config.yaml
n_layer: 10
d_model: 320
n_head: 10
n_kv_head: 5
head_dim: 32
d_mlp: 1280
vocab_size: 13360
activation: "tanh_gelu"
norm: "rmsnorm"
norm_place: "pre"
norm_eps: 1e-06
positions: "rope"
rope_base: 10000.0
rope_fraction: 1.0
qk_norm: false
attn_scale: 0.177
bias: "none"
tie_embeddings: false
parallel_block: false
extras: ["capped logits"]
init: "normal"
init_std_qkv: 0.0327
init_std_o: 0.0
init_std_up: 0.0327
init_std_down: 0.0
optimizer: "soap_variant"
lr: 0.00518
beta1: 0.95
beta2: 0.99
weight_decay: 0.085
lr_head: 0.0092
grad_clip: 2.0
warmup_steps: 200
schedule: "wsd"
decay_fraction: 0.795
decay_shape: "linear"
final_lr_fraction: 0.1
batch_tokens: 262144
seq_len: 256
doc_mask: false
train_tokens: 1131000000
steps: 4315
dataset: "wikipedia_en"
Each number is 500 + 50 x the weight over its row's rms, rounded and kept within 0 to 999. Layers, rows and columns count from 0. Numbers have three digits each. The size before them is the row's rms in percent of the matrix's.

# layer 4 MLP down, 320x1280, rms 0.141, rows 85-257, columns 960-1039
099:442549526520456491505450507457425502603526479554529442537486491393520419628487438542452519494455524454438349503470488546461497449486404541502496440496481498466583460427448441515447443550552557438460533539576391543490606450421564537492434419
098:531453429464404483452507518576378476456509534432512527581536463452487455493456460452549565554494533471448457540422467589446471444502434432535468500498427574494480524473436442497532458473502528548549485473452636458523614461503540503531460390
105:458520608568524588450553498553603466551532451553501476497461464483417508512511479486459579499478541525578510552541467395500458585549535404482562455430517629495598519417552416452459478542420483535528503505434497483546516497477487482429484581
101:578426467512509437529517468462547525508563531519542462534539542580479490505429448424475544437572530441490442473481488427398410440514434454424465443531488575497478474442582462585503559450477596436517552495421502484458504522492492502509402480
098:631538459530537503533615458486496497462490543604543441498408549630551485423463494460461549474432459553525540513493399445493476582443550538487561517454452510465532512434518459422536517425547493491489508410513488465553509510531531558495508529
099:507562442509493496478436515470505429509426616550525514519543535532580567419438507532494520451538539574385463501473454481497626535530486458500481486443561464493542554526507604515551611465420610544520547531491510488539491509509457477381541565
102:471541521486500412507475498501467524548446421598490440558480482493432504432525511415610514530463518457476501545527560637497463479492495552495503619521495567479586521422633489461550468629413488415427448484486548504498583496429529472449527478
103:428417478501499462495517625535514445663469474469564533500484464494471480467378496573528562497551562492497573485446553508538480457513451498440505504388368502484515508548477472441514574553513562452368482480521466430536432529443495553470483452
095:504476474532443452539489526529508517500508489529487503503578492536518479478581435548519526545530539536407480439506527534500515531528519594523484563535421500517359579551536488595470487494540470436484480558457465489614379500608506523476526491
097:512499422503469537545433519583495547454558516438499459679545534524478499490520458470456498502514456501538453423476505571546477587467513473517623555526456431506462519567481519428524415441560521518443509569537453511449457499488515521588505470
104:525484393488467451480552660497517452552514481448500479498474584500564503558511486467535561495554546472474535564550470502486482560457542518522513538517510536491450469528516451419518544493493534513575493489524492461499529523468390573438490522
096:526446432469530507457587494545512448575446420463490486368511564502480465453461555482431464438449453451515553548528459419426517465482506429437457525514404459498540526492441498435488471418534543540437460394468564443531635473458483494489532589
100:514516480469464524424496451564603514512528600532567472408522481549516509639474511541523464540596535468532310512454548532488495485503471511521472464497501464629505487554486528508492551467441457522490512559488522466596411495509588572472457431
100:508493494518539457534468488506461497471461542435521497407520418508495460496513491518545450459494504506430453586541559530572528567565476511553517490539504466547532528512505508494573428449491492463480489546571517514539390463400501443415488513
099:493543570525536540462520502552477540543525544442441464377535601546517486502489488544487447550485524515496358560482511526489500453495556457502514510596572467460500502512588581469465455452500455561510403484518501459523529517466522450422548513
100:560454529468549461463479425424542494510460471419451543464434490438594505573498437446539461454609506536469459476384450516558533486524490545488551554554458494591474584427533587495513521438617526559604531534408468484406498426463519525582473589
095:405457500484502426492503546552485521475548527494518508486534524538578494411476480533487545572565439545470474493540501573593491441613511477538473469490494543511393471506379527503454487472490528478419552451583517477546560497510460546388399498
099:542485526460442483447508450416530520435527500504524447497553370464586501489454553520502473507470559511554424513513494455462522508594532601535422457462447564661435492506510428507546435477452522497475483477517540519483474412459516446579514537
098:450436563462461561517412476541485470494405513503531505478571368401505403492432475481574534507473550525485460496415540503498495487500505502478469438444484486491526511502492479509503482398579477416532486523597540589518571452446465498574528477
102:443387537493493543482536478500512439459477528428429453513538412579428441553430476489535514581538468607503484471545547547479497538453584551473606448464506565502557493431588449579527440537631590504526482432553418469517521564569461454483453466
098:529525552512456484523568514529480595508506551542501538476470398480443447576454522464417435576523504387492545456422545479504590411459519504518561465494550415525420514551503504503493533492459516492573533514419495608429460491544400447564528554
097:608600514538580468506525494493504457489459472564523484518485550457489574454469464538509548442449447537509381481482485451441570529435489492425491427479633414503544500441461407589559521486337548553560529527569531514518571385543447459405492511
102:495395459559498440450438503506565590548515524423444555447540448531461517468529542603526440491530542428369554489458523407437523543519545503418521554481460534552547492536425494548537495541562404489490450537518549447502504440514501476424525384
102:479503494466429542410348474445388460472391450506475486508496462463479461485480487514553509484428423441476567437579466442405465441582520470485467512484569506419493494583471503459502484426450531529565483477506473506538521520509511589581520486
100:493505489484456482443475447432524526477521484478487527433547512500488572521508534431503487507543533446465466477525503551497468555502508517491562536573424468563506434449536399461535504610500479568485476434583496498585436519559389516553545503
098:490544471568456502536584543457502516512453432419585538490460435456522454435474465570521618522452435493508499447477446478558461435509554456558461471426478504469485447465508494505516428511470553414535453488451474497470446553511574499520516521
098:405472418428474531494507568590496500518455492524523600539399434498585487485538443478541431472529508591556518548494483447520611579500483441424512568564497504511508486513484518490511446474542446407489447418456487471461560468543528502494380571
102:604522569515522450571395514540471463509458423476435420547552490472442493483446513458431451471465485487437444542498416516558594485455397624455474505568490505446534590485515451489488599464397498469517574447582545529530484464423467454536506529
095:583530436536463485526583521556441387531547436485481522465546464566511560437507607519448503494539498543525544461460525438575548517493550379388483481517604440480553509449494501553568487504581544543468494453488519489560508588525575539513464515
096:531479498603401504461474475344666491518578505472480482525466499435528605518488491497595453571508463475500507469517408529490580535527472418430514485470539499491452530568404434418501442500584422543516444483488400462446495478534593481550510512
101:485563505527469494482441512454465519575430493460589502473482547498498543518472501512526425492475604490503468511453434524462543490538470428390512550462515459466507455541498515507492440436625590431495425495487445496530401499545580421456447461
101:550497497450509366459562610529541458468502520420489521503628516476498535403519452435558515389525506535494422472482499353540523499520508408532490430447508482572551490519502479573497479587496466555458528553581461459482600498553439482495516461
101:504525570502431487514462545522493567561453597559504512434539483498378419452460544556440414555436495474469582511479534418537419477442493451537451536466488445526524584510443490573488568563556546473391439482506514435519587437498475431589486509
102:501562513460477453547553464532505507512450394502514503428537464555469467524458520475528480512492453528476446422599482524580565485494483472500498464488487540439409514509459523532482527425431539525497517451554474462529499534388577412647453496
098:524444533605473376495609490505512547477525530557427590461478436479581451497555464499509437509478470526469520478605528520531419546522603555469459452588424499487466502489443542480492460557416498463399452456518380499424570575473478449466573535
098:532568441493506512537464489434431526523554491476473509403458441501503525420495436413541566504451483418483560533533578569434479511477510515508453439469581556514541562432494505463446479435554428549468632422414461530529457484565493547613476501
097:455444454606453554487435538480552458594444489516494532558477532495511466473497450465560578591589557503519450542553554552516428435503554448536493410471452470542506467495535474523479533484614442535437491495489609454469525489458440443455491510
100:486572561439536580528539426494431530489390541521513512547516516533424513525548587601535557514450523472500505474559531450582456487479541423480567462480449574458507491426556585475455519572442616554496461594559531516550505548565554482483517486
098:625419526541467551558499475519448565438485477545560389428479455526456401489482509452542582481567526475533481380472506481453445559479475372514449459485536473428421588466426488425546470394496509501528497518564529504505531502505497574513471412
099:516489573370537422543686479587532478409528407529457458545405514546487557496489552447420543472464480458583568518528536498577623528492481539461564509490562552535493522460405482477432476472457555476486453527486349463601568474379530496516503578
099:381575490535456503473536448445426523408489560546492445434423447421493478509518534572479410435462520472456506529463488491512416516458500506571517434538564411587519547432414538535488450500577499507575477517558494507429462512515502534625465473
153:381472464486422518506584541546562458505498448552549508524448538447422465462441527539592540569500546372482565496514509462523517493538565587508543456551473469488498553509526428534333481511432580587452489505534505571456518458521527456566443484
101:458338549443550465487626501445592491527434475567460521503474572465525536534595365511498426607556488521543460500492512462399503526524483524517610549530481425566552467573529409399453519520589551521482394473585472485481550548505393413467504496
098:472616578552486549511518524473584549533495420544542458479564533492471434493446477554493542543464494503502597532499469446544496438584522570545577502509450498441496531443466436569544453442466525511355548494515387484486519501542382499550427485
096:446498481415418497443490581361505465452505494477427500554472513440450452572463509524512491527488525504414514406535541511634568442512426492521437471435476479416438464571489588557519437579425508445457525549550456452481520489577530539623635487
095:502488543547504500503528466518448497560507514597512627540600516531541506418522474518376486535569566481510548435485457481476577487477541465503545527522423522495491539551516488500546461496377559470503482473508479508579451537421545509509552454
104:510416483533440615530506442522455525492524559383477491467474391484504473437532428515513525606490498528484530487528389484420468507463600504576530446662520508491568455498499472389523528494490483572471478452380444609554444533506479530474491477
100:374502594538528598556466473524586508542617555485332529538466530536538519492569516488475473387478511504504521489450525562437577568496547456500482446550443514504507552488526594457501482523438500502456482489436499434509455517453541581543453480
095:479512514450499468522508481604479477595586507387438435427518437486478503611436487523388449545435598450365468482571483461459555479452472596517530525499571441410554503435554444516511519449417574516498431497478525566420614562536515480440516577
099:461465403497447464360439578480477525473519430567459565487427480565491468536439381489521557471481453563464518491366457565585443442502557504522493422611546540563434510505539528499488557545464461457490552461517501489441502515472552548530466499
097:476493502482484472517509479535480502395500487425477473484475460535496534514500572541472408496571531480424501454595490415476560602501508572557441582601505509509592523405605529403571546442567567458487620512489504481465534508427506477478601504
110:699532475396468496517541461397491455461593483506505460537515436532483519504527448526462524509544499508457508439426557517470534542573509497438441463456548567464353460600443492571466461446479507525473515498457469469370483452520491479531459561
102:571449596485583488595503482460500563475495546452552457560541455549526488580535554534389539386528496554377461478428536522416471486509505523515500508392556493556463572595538614500493557572507485542426529461566527463407518524489592501449503583
099:540563488435523474559516481460506536509460551479517475516469500487426491456522504510442468517543610528551632472459596523438561392510469537561507521424489508468486553515539498489522542508484471394598543544463469473533642597513478494570554568
100:638467451538519542484534507539440531456525510497531471542460550506537507541480470471470547534558476553475581581494486468440556493478490502534463497538495519523549594482521462504448534469514477456548583554527453509538501470576454540489439449
099:434603515434443490499493494498459540488446485505493469504512534503470534452515496464560410460486443580556560509634512510471577535433487461631480543508545451527546495567530506516469438510529474439554489466509456515711534474487518509462511556
097:477433541585478489514459397545591441453497499522488483443468485487494390462431441613517481588523550505569488543463518525542540529532532544498464439552421498481476495580511417495445498549467479426453605541465486437523461479548517523520463423
102:491460585536450652441505473538549476504483477517395431540492497584558498499472500660530422452516570492496533504547455513477530501516518529419552413604526530570524513513632497589521468506515437481471498607546519489468449400415504491462565473
103:573558561537517507512571533526534532575498576526475422509466496446530469519452454506573550467483558436461627465576460542504475454558499501462498548457499503466490405510379470487517496513553565540598410507516417466491486524503540473430490360
102:525485537546394444435555539498474501489460417508460426502546526535462585538462491421494474516528631468583485531447485544550381386494488540405564537540430595464536488509413431455525536496457360485594512476539474462559539388398460482552498493
102:456413489489497499475446520440483454397491525480468482557594474469440515503603537508549499594478546483530481401502448515640518500497507434516423493564484509456532452534540568468542467505432534528566486520531509534511477478510541465549509497
100:518379442483538446476551509563502458529618456456488417602468473540436616476543440523483519419555592485534403466452467442506550498520505498595511448541527507475472540554543506510530608450599530572492534432572549487467483547475478531489492503
099:438560459555510571514543410493485429530474445548594501461530465472520501518493504557489554477496436559551592514488540471537532519502489555448411395448503413524484537469371554564504385549433520499442438463473490485448514543496474515507419586
100:494427554479512600488448455498515568408511449553450581468449383545543486504471532463384500496445574463378494490412454512506511481471519486571401500584537575534508548547540413461542536516388590562545480486529475544432497519523472573513493434
097:522536476612474469492525485535542445517541562452553488513442497477511561441520475505535516478530536461512484503465559509509514573454460497547496437375531563487485420471548611544539478432567490492464486492483585529487467570521378461544472457
097:416595514384538511503454519585523544547536572447575471504516469463450485557595511587492544557458479544542611467529495614496466549503455532528505492512456447467549504436537560499476455438472428490505503547494551545394534486583468469434632381
101:621466561602473485396553544513563554520508490521452408466516552478443466451388520562502439462472413535485473477508508578458404465502459544449507511600562476526568522477399491411466514475446473483505467535475477522520441398484562522482441497
094:449450514465590489491483573522558511434457495475525443526466465598491469519500447529532441498534576473435446476484567527408476531565517565504559507506589481474463430539575535566539490510526490580501530543538530420466457428537483456503514468
097:578519445493545508530502548503371489455428493527473480538491552436463449484477509538477483573460528509508474538528383542590561577520508525479494491504455437379514500499546566590483584536452425599490455556467498512502469504560441517524548454
100:400473595452515592536448524454511492550582446497495567606473511493503533527518523399528426556525471519579594435465568427435484534545502469511412466590413540404491586538502505477522439474553486423471532456561429494512446491434591499484539563
096:523541590549461400425555472586511484584499452485510478566588488558426508480471569534396572569510593616527556498506533488513430620461479556491472490554495528466480616483525446571541545421545537530543560516486515440445486394467588495500467500
099:489475530501500577529459516494429511509441497479468530518477402562505528493505501496514473550498540555515478477494539551541562582560510575594456514440496519504442425520455481474546580599477559411581469566493505567562453565507517476470563464
096:490512486561515560498613487481532432442513525568509473462581457460556489472543620547505482539482490515473475525461429444566559483487513494488550497429526542506544554515538522451486515520532483559491511456470558470464481562550459507474478523
098:514501389572404499387473501444499467501571570523488530572488480429499428497514464473428515515478559511439532455488547527519437599501455563534476537547480437506512472547556562476528506504469505464556455500484514533509524403500498457411541516
094:486427469537462606491579460490573520449445386481485443447508503589507527472466474471528405572484507446461500512417449453522485517570521495505511427492537500610494571520578401551455496511527498473543487566556418435476440520524473472483452544
096:532481530469538530444462501475553439570508548554528517529513507360492514410472467528616488460445442482442409546569449470533599510504521528527563486455505517537510457543494512431494520487495465579502427460526498567443552559496419519509475538
101:543494488416480445535508462555519463436526605634528479573488555501580507468511466519463538479535467487525509576537575480608487496474458420505409545529582455523490498469532487467521512419545513416508513510470505509446428547575496398528447594
098:547387444484501564493491468403495468429446506504499480484506461494464458574548546570460525457405487558496529531506478506558599524462458496449410548549670439453470508514491565536517505574462552578590546549469463403414497465446480537452445515
097:459491516441549563536470497486561500391505433513548542524414566499533488553512511517434438414469566404415504576538575455523473539421477511508531560578507540502505521508509524421497487507540499462455501463572428522500471548479443582507517406
102:527592502533517518565473580557499549532528487451538434562493478462530451495529552450484472561545487473488429515507532543442487521596538485503484560553497519507478335552471530496547521538485490584485565522477517457581485451488539546539488563
095:492548625448505506471509465484512481525540507524566557557419558482491518461533519531536453414470446442468515457357487435478545565487505515551493446520577464527564510510446424461500488482501548530483542471523620554438485493526502492401508440
099:499483511587478616497543471576426495580489482449434494478542502503496502506511523463505446434602479504462534468424451542418473498464620553497432421417617526532600445488480489521495425534461411541439465497439516436538522459537458550472493575
094:550479480599464520479498529539601491428565568534481508536501403498473455514448483472544508388445439504561610469464532482476514455472456460344508554494564460555503569546527516546468455458475440428473465516551481477505540391594442415506587513
101:459454504519567517479491479453485551440520525401625488514547556443630452446492462480535544524531500504499483536456433514429617395489458524468394555570492524546490407500529559523539489459522443564516436458463511559579472417466503466466487384
100:489570507638623576494484459401560536527524478503561570567452482557562504474496503512445455495557564390554472529407491513505532496443530521558537499471610558529466514513556465557537571537525424513608572561448456500567483523353486537546532530
103:528442606493543477521534568458477538487531522485520432535455509523434479565509522508512446497475597492546460422491408480502577499424537467477499514471520455445489459395467482578568472493411512542531513527519478480494601541550504533481497462
099:535451514496547511467512458539472526479468461509537433459451481574476612467547422457593479528539495468411392483577528484508509525485502573484499566538461588494547471482547532478526456507423513357465437564543557514511533507453483554406516501
103:621511462476517430504459482498484527430427466518536543481574487524483589503555568512580529557508438442625477455514410581427466463528461466503517559459474533552523521509396480523544492482471561473543447572531522499522500536515515565481524476
095:444489528425499458495402580556484496502493457516491433483602481522420402510568424412483563379404551456446507480520457472454426542449481568577529480506412598503454543485566422594513498505539522547503482469506450532528391537551427440466475532
097:544549557468435431518443503551504468515389412465367459544471512501480545555604530460564541494475498512394422461418448542447479500578539497440522542441384492522511439492442519517521449507465490506481531423500548564458509442545512496479591523
096:560585530534469433504485572553462461512519505548586440578467500476535569435462511542473526483525484549500545528542548413331642454502452571479515533441501453481415455518494549547504548468471512447539411584517542477490501507387518506510522499
102:534442464366533508585520418572472430437511460496505394564605424535510582606545450540515495548543540572566593548495470506469560501498575509422545493572460521526515476484505553523529427530556440490527543478537552529543544530421560563457513499
096:625563420551507462420488482483450452478376527498442519467487458468499621500487466569569494549531527552467425468504531486364526486471523470511474468556564479459508495461381483514492432566509547528452485457464438493472577533493527394445451486
099:541482466461584484562528489518538483527516440502546557434436475552420423519539541557454487535572396457512533494449568474462534439520475557536502416457522499448521548544558501579497468526491407450545576497455517483504462460528517446555459562
095:323479557381570472522553472538469464511506557544462564483489584502525487451523510505528493532516555451479405496469520531502471554456508482541458534533444472468556510436602529503525490402581382504469562581535521580623533624420515461516520491
100:450569544433572588510548446499549483536477530495481596455558421502481517496472541466542518525481577521449474552532498487536538500477454506566597517510501510501506435535545449509511516528470527520528520628547542470560457483458615543574587466
100:433419443498556347510448462508461545541538470426497524599590533441530474479529502474430532488530473492557598511506490474492589460501505502533463479552576456369571450582491496589482574493483530442435476451412510564447518473383431462497451353
095:607511467495518379454509528499471506476451441528554475532529532501545504520441486474500523463395501438458583516375466537484466459479515455564462472483511450564388531405495515481547483480524455530519547459583471475584432507448504467473514371
103:514446556475550550586450524594454458451547611515597490414509536476473465532452469593545461489449523536560493489539499552405588597470511475599494423468495485479527531506467579423486494582515484522441543413503421504501549474505581504547488432
099:457439519567482477503488493438487561437475452457463473524530433483479490461523571472528533442439504488540424496468521429530431511479500583511591555640437511550481463487516564559488476523454505455493504530484479559448422395491558512588523454
103:540488490545501520443484425541552523501547457477577482528552464510543513494489552494379541512499539496454454600519436487567401556490464482486534527457531483457497424582483473465492468521531431558379510458447517519498531507415466534452453524
096:395569599437541574538445525478489550482518485456574562546525489445545513368518477489515485499515552475486488487553534481450439538476501466568464497549496418527419540455506536543506553529397435585532495531458557540571470578516530416539476552
096:477504527388575498518578562497483478492439483440494403581528437532596519480571452535477455573522606485431482459503517539546353571528539459458522439516521476452504510486502548520481502533495491463512515548518494437426566585545460524613510552
102:497498442429529502401465479436496429461516465491487499456393597479476526523532560497517420506524595521569569460571517502521478532528413475482482497491537438503427490514431463550454453465428490390458409500550516542552548545578580513451493533
098:598503619577538435511464483552578510443557558521420617580504532397509518523594415566457506552560525512554465441554589500452513563451458504466578532507485448453459515599438548481533398505523415505568492438474435535493447521411497531462442599
100:448470449541574529487542505456559432507472440470472475499520466479575482621535531459537482470469518447476458368543524496579474500479503523459520459503537538495518568513484447535517434591462447543532591480513471530589436598419507490477546459
097:623563522376513390433518556413626576577467474444498575458551433445512510468388507445434457384553525514497563460468513437415489496409496576525515453532504483545493443523508385461420511522494466540521442471541537532512542520458493567486457540
103:446501496569508379546522482483512405634466527584550569474474487433486466560508500520569559459578546586505545488403518501461493440518518563396446438428512551506477552484465506488552540464453496378484512385545477586502475493510562518497559441
097:422496523486451454450482526497491524404507494599544501519459497543520485486475446420510588480496527434442497473552480446465480438557444536540578494397407563522486411564427432500470455519527602478486488515461543476491531486491503550463531542
102:537452469497548580527595513472530401509513512451522439499580499510574498477580443546476517358557547568628625480522502501450460606457451483554408553479427493476509457490566469459505396528478472547543456521473523572547414450451575562531501504
100:450486448507497372462497458541492511568484425462513533557573553585438539449459504491480421470525511407397613510653532553527506480455535544513486408543525543527572439513594415495472496471460536495423549519423424441417506463568519558518509509
102:473542537519480599614449508474523461541437493499497503525455407541431532500543556516564396515506431500534489531567469425555506565518535476499445470572530527502407506541527561438491436506468449563393506549538477436535427472486532497636555499
103:534501391506498544503523509496437473498482529433506465495468502463514473519477512476527500539495559446547434475513447575571458462449424584534560518438496478503528472480493418579530469469474502475506462540504518495495459423463444505544519528
098:554439557434440499554505530526503473557515483484494508381558496534396462546492514509554445543537456518542489550564482573589594440533480546565562503498467488489484551466515540493417462430520572510449410566560417426615499441422497430503490479
102:496497449499539539434464526518475460489499512478525596487495545481512484554489538587566485479426550498469477491547508528563414440446506563443561550482490456541550435417433536506508473588465468552466418440510617539535493523526463493614560437
100:454603468529455464452567489490409488577507514567517484565490424521538524589600498474585401529462509523506516545534480474485505489481550582449587464578439525565407532469473621536493522454435507513479558449525435414539491532471577582584531503
099:429411463368479463526438429454501575551515530631514571456541525472497534515453533489477534409437454499474554486497504483492492576514467586521511576502516392530468500436477384437427532484534460453437488567396544525529469533493506540540546587
103:558396631459456452476577499557458515416455495497492536485446463462488590455528462528439463488556537516533398509616564516486481560544445571455468551507531639490574496479481498526461491580471534459502582488571461593408537568540527503386509484
104:459540471452465520586450449468536583498470519464529543493481461513497400569464529548506422483525496473542511507439481573469453435491534527578540522410569449591482501521485475552493471529398506470530454560561363435466576563492420517454516552
098:453490337382461445479474476431490561485505517595482508495450529481505532481501520467490568440535581518423443510476528559547404559566468592469433536587488417500454580579493485622497492562508576533596501454512425515547553574590481423470486500
098:531576504400521473506484459499602510470498520501579474534440507453524487475501482478527374560477538561540550457484515535436498447465564479496442554564548537572522515467603434563507613467588548558515447503612428504370497530490523421388475620
101:526513498545509485478521431527489536519540550507388479576545477473468503574560479545474474484533481490470461516526428493491407445515471501400553461617507410541545566585530485447496563545483415603496530543503616483509436449484535466415456496
094:600513530644461461477516547468495440450512481538514491440509446504536429498532562569546529396440525490545500430484423488568511574628525451465479504375550504396521550473532477518570486559458596570520467487513458492510533551490470565492556432
164:408571501528595516509431504530407445556503491535485543555509468551431441476419521520573510569472560537546515536500533500543548459487361478557521505526551485534460592459482538525460519550533570460543521497549412540507442509506494495517426493
101:542496529526422451500408539420511501457490482590539494513507535466435536491522424468523509538529572450403501564478474461466369489467553457462549536549549586475546520496581488566524567558556452466486488486521475500428602451385514468547453503
094:608418523462477495473461609514467447514559484509515425474543427558584505391536534527412595494468534522538623457510483543524593496506521562470474519464544587488586529473523521456482439495374565449567544521515541463510526491415516467506505468
097:563422476525431476555526526591490480514520558581548487554471516425533512404546491433514587387538543467420426553515488524511515491495514544436487580555434587492559579539573513525502450461468403441522557438430620510517580536453499529501481465
101:383520500640513455565494477389409461530525488394500481518569538518432537464367554440481497572418493472461551564568525562575536496418460496384571500460447536595584476420561551514470563536428523514476402492573503534567422526495462530479453406
097:445508525551473515492591489610515521454492492548568581427520522518502487561526499516473494435464559547586488559460477523479437478510420514512563530497477509486539507382451486398507534574517417487498544391483429475574568461502496519451511477
099:463456569481533555521478509493527451464481506470471579464502517506460503542447528541512525552461438461552527491513485474522517577554511406376512552609552522505410505492585543555467516429477483520430472510518556461501477482482520504426491485
099:417518557553477511469425496516582500472425519501498462497509578491368512560395472538473446415455469529496545527536506446449515501610491490595510408491503606612539483401514435514543462480491454568488476432604468503462551532554576490618467358
102:451517489583490427517454451478454412535554517507436624438604511428433545469495479533525470504410419551342412554450463582503623463505357543449412451405553492521489513452565545451458501497553416483475477462546518533601519458468494431462500563
100:457486508430391463498417446434431526496521406493416521405458552428487436502426520556531531589477422575454432444494519495506513568481490488526534578531604551502449499440506535381458539456550513507568460489513549449420515516472428523517514528
100:560404539492427495499534426537486467448488564577452506476522517503478558442565492460569522509495418584547522582443488438439496600614667533464507418517575490519512495527591494462501469458521468493535442510515400549458588494480403533499502509
100:490471433455489554485493433476546428592408494546459496503585459490475486572535524426440564487448390519549379414547426488441570547517543474508472509394486474503420597492592548450507506538530449527442442472508495567526494543592528499481511530
102:409590450550453549466539536512492508498536511544503587452448453467480523506471499557582468546478513453533548450458483565566620494434456558518469434536511501482517547558375511521540410528537497464538469420452417458527349495471456499481381439
100:627562398526478501445480530553577478432474495373480554508470545489620491517504447507544650593542588536470589518526486564460506477491509555497485453521584545449500450437550564539499515553573441542515446565503402568542536488552462472528453529
099:503454514604470567443525500483470521454482483491527452497566527497482446500575493452434516479482510549559540512478470413544601532489449454526448490480529421403467454428511554545444527509446487418395436574456543463462557434498557436433536518
101:487499571451531592497429445465502538565457473512468525491589426512489540525538497472550517470490581507475542378485371559576563447526520575566505458512469500526505589452622583521470458526417576515559480467566398502441492485421492477511482585
105:318442526393525528570496439458515490466474491472597484539505539543416536426490449505522483576496495454551430594521528533466425530492478486586598427481524579526420537469512537433452492434472490515461460514531504460454348525595519576461516512
101:535428451569509401510463607565470462445490528418471479427498472508559496444512514548432577511540528476534431512490530448403512467590485447523378519495435557536515459520525488423538584446501482555562498523522586553580532448478420490489474596
101:516455546518530629484534519484420559456521520539526507452542525516562542497512532466471478599335472514429514500560572452523472441470525494624526464436437449577503547469484485592489517565401420475470642437523518516418573446546406532492510468
100:563434569477494498425571491462590585484511426402485492446422531531522413446516500557465508482583474528534582470516536529443568422475469507494481513508510466447444395525454515440518487499544438500515550561571508462494490516437564492376525439
099:563452331530494454462454464508455479491524494502441540489450523509535461463525522436500545462460479536503529550533496453498489467472495492483408442494536442406397499443544538545494553484516592406524442437423436445509459548559537509451452541
104:551473526517533464546479506493525579478470547488455536476516466491675435524510452457547495510514616614500496556517482511457426598494405545552468447455515538505566497506539445448478532542411437445512443432441423411480409529411513502434456605
099:526585576484516441544551502503449539458483517471572490511604530503542428479471443457465494522592521520627488606474537511452512468510484537493462460573493519520522490428468456504431507524445545492610422482508508465517458419485486635465414381
099:524543453498545486599448484519486459544466459522554466439541450497426461552526502467451484445449546483520532406466473605472451472457543479448410421498474501532443428535504496528543515459505525548394465448488491490483569476513539474592527497
102:460529459507557449458528516503465450404511418497597501467498520507467467520441497472498465513465515519524576508425591395550489541544429502573551480475486513416461424468529437524460532487514476512514491378489512514527349414521557522500605504
102:571475419432411423491500493582401514485478494580515449469485550556368471550468530515450449448435507513490445496478496459475498496522481431528562452527575515566549498468524423493467514530521541434532422460473453492488489497513498507517532506
099:548517512561353510440465475536545476478482497546435476490515493463508560469506509532460432499504406454399430516457524511576505518521389473600530537459548566424546567483412439452494504503504568525566479496515560538539445520473453520520421402
101:526539365449538526420459522381479474463477489484560498605488386475449555415442545550573556505473471436439570484457502458488573522508433562516476500476538520495540580434480430547501496430539408441467496508532471547569558506500463484528538533
097:450484414538510426498502652482534524516503493604467572587398490390476473461525528520482494439526488464514532467557461589530445537448547453547457501504518565563468455500515419439528626480545395459558426510494463518484509606463394471510542582
101:536450498567432516505460583503523535456609509558432484606494539495530545526560535538596512521570526475480662473527543476504472580601498516525541541510564470450565505481476464543459502471479547576553515435549522462491581455482511494544499594
100:429468413561456571532470383483506504379565496492487458421525513535522448527443550463414549501492470437489520491481524473508518515592526466524518465519544537484531503548470580520464534490530508562470582515599417503450428505555552606464514469
101:493508463452539522518412586548462492487551584507502414480463578521518489575505434515464530536480486547525601458492494465519566490463520458554467493500560431476462482489499476510542501506484495575443454431509481512493540527527466456379470514
097:443486480474476593554454513559528567460403417432497523442477397571500454479395501459557459470541492557543625568423531492487441572512534416502531539572409532348490489399542493383503508480454465534519411467510523522540487529455481462547465538
103:432413522537562502400415471409528476427609488558581475503480428417474414448477508481416591452508534505452411493473463557556445494380554498553408502526525577566568471520458517474516512550504501508586424461464570539614466573481549432489516428
097:552517483458466575554482482424464548552517529560474602490496511505474574508560505542588470454531466484455579437528435486464402539513497559447543542466419482565551447535523587443484521496451465527618431481587500500513439521479593454463586512
096:473534487561489482543488540465486466569518583504457486503544491564482461543483501525537433620459470548496577546589427520511441509521537488544545531500424557512485590569577530525454461509517532501543526468450545455459398476468475475568537471
097:532454487494484511343491554419496467428523541461414390422588533436510496487526532536549453467588553464487604411459525615502526515453476457456529553489529484505587418507491600550527500512565459565539559496561418538531441527415468535496474491
099:506552478566491488565493576502475530524510527393597476600473493483517428550494566553433559512448475529507517508601530523470599521522516484499507528505503522481526535496457578499501427441519499537454494463484480467526523481581587487443514476
100:542560617547447503504560468553474423453459543495426504553470454515475489510486434427558435593565496499521522513497429528482525497535454428521548477547552537511459565493543504472500578516483381590494548534566624508464613529594476456453505583
101:479514624513513509465519540597510543605508546604539499552415586516484479495497526558441459480514465545553461598513544492501507520527535451467490491384438448550488502406471532512544495493484524408475431511569509548484533537532475625504443421
098:537483590438513490497479382593499541476534451559491486503492440526522446446478531509472442550452415472513476556436569476459499491470506523595503483530508588563488496497459463583445490548600487459530471473532537379528418512405500573510525528
103:473432513580509504496538504474537558445530496436499615448515589523487463459476503477503437459430347476512488494431559474453484531548581478441436479512449528467537503456491562422453499482472350483576484465465361445483457513484470490475540472
098:554527506350479473442552476555611582492509441623488490541457575483430548500470538473489551487529488509464405463503501468494573453451495438497484497476503497439547511467438505437513491562454511480513515499531522577629552446401483563526515593
100:425521382551505543406482523533414457569473507490585498517560510477466470523537512434482487542480500490466582471476477460454402511529563464468434482473485469517444496445556590535484481480548513454407566490420461533545514427525482443444455470
100:475596469435532513574400499492501530493486512588545422585494544531508526523472438626520572476429524476386454437447544432441513507473405516426538524567475468428491602517503434528473580521546508445553477409542505510472496530506468567466475420
102:483459526527555616509505467468494539539488600407441544454496469471590461491578511495538393545556467497547509515542445499523438494499465526493594499497363571473410427594514500514510462498470359518536527468428451489411568474525466465451591457
099:558460569568525541550515571513484524564473455548522490407537374468491479538532564430578619453472444550426496495428529541534511415513549450549474575529378472479541503503613475519511564511484516530537564515542594531490580487517488482447414451
101:466536566483537480470530528407537426642510541449486461519548418480609452455513548513451552499442520507482498545475547456448459461493520451432536545510511502603485539493440498549491473534450555549520518597541496566435472512434494557497425526
103:504490468527442451459523546560488442544494471513452501494494508477527525503429476444530497466471542561507545587458499501443471490540433506482603536490496531618486460480503444485514477550437659471534397472621505514501667467550492571500445514
096:610502546569549495462446414364463533531491471450505541556509496465544458481524508518521484577417474493551468518525458531515521450457513508550537585581450395597477429483557518465482469515500372571547450543503523485479398486531494547572537499